Each number is 500 + 50 x the weight over its row's rms, rounded and kept within 0 to 999. Layers, rows and columns count from 0. Numbers have three digits each. The size before them is the row's rms in percent of the matrix's.

# up: layer 5 MLP up, 256x96, rms 0.113, rows 159-190, columns 0-95
# down: layer 5 MLP down (transposed), 256x96, rms 0.0885, rows 159-190, columns 0-95
up159 094:498454506538554524407560472506446485541347593481567480447464495501504541516508509494482493516526466488561473466443475538525545460517526487531542358488603572505550450522509475534479530526481514519547452544531490547451524653476456474534440490587540437513535508320520555527564468466516479468
down159 090:447490470536569545458470523500593520524503568466401508521473457521440543502460544525579557517502549486450527469408475479548527428474454500495536504458520524436486494465570538480550454477619539403515527510515588544464449435535446468536560481454415474539596509444398446536460625501459617450
up160 109:494472473451449427435515538514557504407426619490474505571466438485451548452534498609465571510462471538462424513437448550536522423478495514582523532508528526507588559588479493501541488435461492499577579511515546499406496588599478514564503434468410502486542566422513424486487479502574442512
down160 099:538566560475625511475436504444486440443566462532555503578458463418539392554434570495477511528498521478467560506531581548489508516575525492509481454492483616538392508513477554475556391478427481480492424457505536527526478412424541582433513539468522461485531441522488514384555552520524469488
up161 108:507378404479518484565590467499598538501525431499524532538497531428546493448517506481465459510451488417481518474564523491502532455436555595570442536475556558449549610472519461466498522517545536451552512440545457591521521494435484524532548541582472449533576533526423373452457496443412471455
down161 109:509646580523628429573431492440540543488553431554466478431612442484518492508476475427509429511443489493543489574487551498445377493451400473431425443500560500541582549524524544493487601543445464490523501524549475500518433470462548485547511460471507522398493485505525488545489533509515499509
up162 085:525498523493565562503522611538499451539415521497516473459465393395494554566522603542490461540539433461470492448591434500476497532508490543436552506499555550555558482427470593471538528558466469516542454510511457497502532504560335460518531481420503441549443518442474522498444563522441485611
down162 091:532593483481557472457458420506464449439499503431479448446487520453521609488521469444606585473470525507528539531621514513490487550467475426534505526343512471450446558600547466496481568514550455450495578508513484560464528446513500509498506522487476522441520449558494476498482552635420482398
up163 111:518445422454544450505430462571480604531535478519403469470416439552543532528550556559476531501439483489393528515613457437486541514448616533601504531459597527451618517436445546438429479527481566555525508450523515472529538464472519428492542516499554470525510521502469502508586418490527492505
down163 109:423569512486437533465520501435500499496528497509468476545502404541546460562421481537512451373556528518484448522478486428651573489425491509454470518558522529498578491485465415447522534504539555481541518492474472473502515460556557531473486513573562433390624473409526527446613518460488534556
up164 112:481550468435526543478550506538543525468525433490441436501390520422535503577493540542420448541506531557417504621445463520526424434477591505498513568468534518531473549447505477452383416545545514478500540543565393481549451492500475503584453526483429516568469607549587464487508492445444473498
down164 107:551467512438376507532572519473495523555556548482450475505464469471599514481502472538582511308479484503586462476434522513477478486555508529437555441490509534552472609507470545544537596516428506535552433472523445444509517440480495552434555453491471480434502468533507548570552444386501541533
up165 102:485450479472542585506548527526474536447502455396514555516440511492534558488543496576590541417438605555449489575505456480522403476529584513418506564442498579479518481432481463534569507468477415370396525475534518604494495535517549537582473527503460486483486514488491458571456416526441459522
down165 102:501541433519484537555436469532524498564416437641437466452594528529427498477462505433461490513540514501606453439562551497456525484411487468499509492401456537613471425490446452463482501495484551521520516610511514529517474537515495579595570477437484471510467505525505564620485534542509476403
up166 095:518579488494457409582522446614520486426536516490592485486432461475491471531469507558431545488544485501541477443604487488460545469463562508528626492506417452490543515446501376569469502583480524450442479475489449515369507620534485531452526438553503462457484520459538437531576475485500506554
down166 093:413529519451539464587561492524483508535470491532593526533495426478511446534412547446504481586527467472567384557482580505471500596459462478493440474489487487551440554489460621490518509548456556567605549571471480516480524486480474473481428496548494534481495421496495622489407459465566423417
up167 100:528472476401519458482497573567468547440454548509531572505442418591498479383547495566508581445506394466447498482432428527572520524475527431580569466479428526490461502468484441522490541424580475464541645590483525574506461537494451528554492532518510511530518565548518411496550514492481520448
down167 098:523472549527459618488564533504600488486521431513435502546567430450493420472391473542399480485529528527574512539455504446468436418458513482541497498485562569513528520458532587494526467582418547502495479535503484506508424439452516550444541568474494401482462454572480509437565488392585583496
up168 119:505508515483517519492595425523529518506456470553487496557512461541587537530493575549510466484479514452431549594478454621453441504435581515480495473388550463444504590413463510479441459583421481530488480451490456489430588568454495511531554554488486474582499546551563499549562448430548378530
down168 116:509580499503485411551476547605497536534501503523533521456509436522412490410549503494529490530373417513506434522393605480515393442408475483490557473481536533492500509458590547520507584536537595471531490439478565536524458445559458496560433437468453452506443488497462532518500583551578536530
up169 103:523518454444505391504467439478589518481558492540470518524478500528646489505541542544513493615556510510564489521484552469477528464547505450539553386489489477515521469493526345573455448465583483452410456477552526532447536513504392458570581493479531439523479514502479492486553436476496512628
down169 102:448488518486459476475474506430484497500589487438491423468575499619429539463512524519418443473569475579477480516515411509457544512580574465541543521518542365475458474503435553495510484534518525499500470540543492510494477561485489494419582453524537548603466496531492587617418435491496591388
up170 068:493560426503457456414436373483505537473494512542513535545554502478518456482572509540508424430517407528564488520592450467424574541438481548457459600511503513520446559533526567450498483582521546519492486553529584621407511526462567460525583478566461512540499559468570464436511513416523456510
down170 090:349470632482537530512491537520504506559515481548443464504497465403480518557442560480488513585487574465421500495531500467551547511473438504504463504569497453469432434530514554436574527455611508482567461549505531518465565426434441527459528537404535498406478452567444557439469544537511545426
up171 099:546559441512490438551466471531520532438508517421600562519419544474590477490439578484480550455497533563479433560516465502469434566496513509445583516434481601568486483413534530508513452452498473495468517470528499529470468440521491533602586512457503494490489628399377447577538538507481429550
down171 104:472582480479498533518452526491530540538439444497393516475517488462526432493387581483454447458515513447477497542504538515576536491496475496415470439618458560509374420517557472447455550578500498632529515570520555517520484462429555594533447481511551616501454422502534537480472480508496565525
up172 119:533593506484525504493466445505478515592454524462529475394360500440468463519552608566442458599470529497535540444477465536499525539483509429521577393463542506498500488464540526559482426464462495511474517451486530504513554561492534486571488584598420481513534556404469481562583495397484417490
down172 113:556502475558580579545565467517480455543544420607548505453490512520544491542548481450512393599523508443572458526452587501553440498473488469539507536460490438565506505545511558537491429500434570503498465487433457356510518426405515440435536407541491443458550461499474489508464480469535467607
up173 101:541543481483392452515526577501525514413465478550509589442546495535539503475539457483558507535461456539447380508488463563498599461496475508469499525536511512539492583488521530437527483456604454425509624527476541577474557497548386562513514569482431367516410500456470438550511463476533453529
down173 104:498528465458539525465524475514427545584446494469489437474493445587440516493439490470476551434499511487508495561499499525475470519521546459481479528430563498588540407426501477491589542497530503474562643544491494441487535412491450394458507501492483642468564413616563501417563513482531492586
up174 098:518502464463525436512485409542542460517534505498469451489477539554547490485517538535457468544531491604467570450555477544524445530457429458449610541470557506499479459523552434540559501438610445510527456451563462517558537568438462522479485615571452483475529662474491457432577566441419518457
down174 097:454608572493478541553463447524455515527449581573486529617543429529483539469488522540454482571441535488517492486437440489455514527483475525515368450498479546473470547445487546496546538642388605438508565508475505486468538517413522482473507445496554514497531550448528514404433492505487401565
up175 084:506481493365400479440529502499478579422431493450578528510493505422475524463586525509450592522436573637547530512454481520531509496448442532526494532536628557543461550402462491532500506489541468482548431529484542458462489531448447539608461529480465460532547511479552441517483439527580432499
down175 092:456420558504620551568478382450518529576550484514541512486535542392457475455432494490508492540535388432557542518537563537477517535550435458569530505407427414513492428482543499544440501469472513507525460547520534527412504491591545563512510563482466483409536454562582482464502557487496554439
up176 089:530522483502526484565457449525568562577418506525504549513593513465592495563567485531407494555511509448575578455528467431397562498438534546482535403468588502450575471475491490453517515465394524475442508562484480558477545538514477497474580432535401378509470507435477532438536441489553484523
down176 094:459525507530481449435507472458455541487557510587562441550562456516481472521395515520418536530466548663492470481539572550438520518469496386466521565543533455524545501499616469565515521523408508515563514581541474482506456521438472501528481499469512538466497392452593449492435540480458486381
up177 101:545473492463524578479557438455605496513437508516498516510523428498378495550554535552456545450470491563454478392537449596513588423492493601598501462480508566592530529533409509490436439497458533572556573487502484562527560526440480499396496514586466553477485526480502485444524472469525427544
down177 087:547488496508581450484434514553556503562492560515383511504444544497559473417410534513531454553516406540544552546553476535425464632550500464508468520451464483534411466484463506497568478536483456461526455435529446440487425542459473507447505378531516484523594527527420503553445555566498615500
up178 105:482574466472512490555528489515569527505480442448471532607458503563565526591525499591597425450558535480369522502543399498512459474508537598528522514519629491439523424489489480521476397527554433460545539529527502469364467520496441523524531463510482468581461526539538520475480504487505397524
down178 101:595481518491506484470543471454507491530465532549470494508446498480482517484441472518433486427453517418552487469457508481462540528539511517408593455535419666493504505566531563456534593429514551418576519525528460483597408441559550457500404465462487492465521591411479529536485584441546559518
up179 108:556473503544584510438450484565599513492569490471558504455524445409523518513497546518438591503538478520440440529470540559503442413547453521471501522392496455486452528425500450468334465498529467528447491494605494558484565590471491469579502572586472537451496471502476422494512538496464599474
down179 105:527473512465452522441482486498491545531458502551518505539474561527517498460464500445713506379426465522551493554478510404462470551514517507370576430545530446489457449482522558486553488545551524482495526473478450570615501513515465406529434505472543459591530533513537564478436538472440471536
up180 076:573498540423530446562530431492469554444350392516537532544533530439570513525522535522563491471508583486523526505529491496490458380463621461506632459526527533553504505530514462527512461489524514528457555435552459478471527603558486462482475430479519437416436477505477457521458564545408538535
down180 085:570536471509483485438441579484507435620583522568499497513480470489543553469452464445537545497595445393465505491502400444458463600456453514526507572396494509482470487533515512468448672418436520464561428557487491557474579462530480460506501543534458470485502527479508580496559532457496494550
up181 107:538403516417480555422498531441534493462519548478560484486424502472478453532571607499493528497424462538433426468600420604524526567471496465514490464490587552377422548527466416534493441546542574496493495442534577520452469524464515531484530501533441522548532474499469481523620468501590433490
down181 102:563513478559463500511467545494516474550490474471460599503539538481563508552477436460531344630548600461495453527588604492488470462534424548479507436516422497567516567453445404491469554546554449560381497510477530499535538518535475470474509497513509513486513549461469529569485406501542445410
up182 122:501451500562593515507489443570466557496471521462533535479498434558492512489569489483501510537357481486454511507525489535566495493492533490476476461451552522424501554461496409495471435561524429547463494496536587598461470544441471466473530587572449450554486541544530475560639465352545392515
down182 129:542515494489575404479488577476518469504481519481518481511508498478501563499527447563537565486520571543487510473427474586492375478656499497488532553529428549483553453436505421549479453417592376468469507444522504521475569550477537465413499512485500466476450520476501444517672495472529447537
up183 067:558547410462522510383557559497471517495477457558487545511496537482461497536474451543495525542439463495492531578523525506494582484490480501486524500457440491580635474491471586559492597520446417516440470467553611484528554549509540565561426625491401465533480446502479451557511494366461502499
down183 080:462480583576509520532529473475497445500461482465505384509594518479486519572497550491425524527491470485512521492420570479540486496744555458457502480579466447483504499480490565530510548489567555564398454491517439524417526431510509400459572514450475462451506449498464554528479487539484498527
up184 119:491556403406490480425515501509472530468427440466443583485491502519505544567485468693550550481477583531476528574472492446479452546489479572551531516512505465567569548522548488500439549477484482442544552369461447563543512492487466467466577505495465433514557569436473480528533472506493380511
down184 118:478570552393489432547530451499461483506568514487501496495532488517522520545443403430576461593373502533591535523390533475487448485444547455549484506520529426509524526478477517481577546537434521546613542484485489486532530494548487428535566456593437440521511488423446560614407467478502487520
up185 113:515436489520490462507594539519479522443345442484501472427480544484566421513463543500437468547579451548482471504510476489549551510428493631461503481467519533496522572413495471466527439486470416420454515435536518529547547666516518403523501515529430494514515539471503471583563436451469473541
down185 107:545471525461444474502464543481556473447494465479451479472552526561500590483527441573492427529416411479592477516437497556489576473532496620484497514569536499463496580523513581488404517512427453476406506531556423441537509453483504551371491488568479642484509559577517451540464520459546500478
up186 058:559538464527506444488472526455533488538507463487485604495451510495533462490419489480584449459500496516484468528485542571503434535233480505459535529479519521515493445519495498500538486534450552455588512532539509529618523553515365480476450480514581446491498384489510498476524475457545502543
down186 091:454492550508531475529531501485477450464456495533471376499606584506515540545508537463440521506509537459514504496523464455475545509779526479497480516552452496511492500485464480472537499456549491566478509495484440481402444415485585441464592480416462539485500539536476502538491539569451509454
up187 107:554547482567510503461486547388578473469444549505588539440543479476451553435600540494407508517502511570445505497550463433489530522494483473512505422493558487521493473566442498581449404493468495480503513504488553499488501509491471561463603462541498433525525584397438496500576351498570433593
down187 101:517483587466453571460561471477450619552479592499469525437548570517494499506509433490468470525509512513522496423397482460471480564478424504527582484447489612539460558502442507522465515474375520559454503544501531426486526536519556500449528585433524466405487517455386470585578541462499505418
up188 087:540568455482429478446508588574489544501542546549463528531446539507486502513534502474390473529405432517379443518568409566496537541518500583530519455498554501496448439477503456536467498543505553456413422476526500464478471478515503402501577578489466446632439499422473448480532540396528433498
down188 090:430480533470589586437445554513511447440425515433490436529579544548543617512449505548486517466436486438486445519543490547485512480522504469461552467493508533502411509473527499513493463605495451632519633552443512532567559482514471516423504450415517534511580378488467464473487548548462552514
up189 073:535471443531429546515525561482496591499501488442551450419513434503505438502493543524534396501459412547401531543510507539515498526503565562449498389505577444550573472468511451517526474501492619597535572533497405555448475570480479472402532415506482428491441527394536464516521508563518499551
down189 084:544528621448591542505483513519537456524580515540509503502447507491520616486484478534562532439490430465539463477571465504492470493511471441626582570510479455415461548539413494436465535472503468381480439486515508531434558514474457520441532600504518411453528495489471556489476578525440603413
up190 075:445405465538483481483483596516540609402445557378502435447439451489532498547536588555535524524469441494396492475546529547585459509507531469495528406511421487523508575598471477620508514563478517428480461535479459444457472468431478490585491531497448431447452525500499490542549473533500525557
down190 085:514508505562479564462534457493489516494479524603556417518437543519546573467410539544506436486500491485425447591545518484461480508427446529564481451507487474516471464537408532372368555506396489437499545510583465464501493505558425579461571567482558482450521454568482529567476562579525536478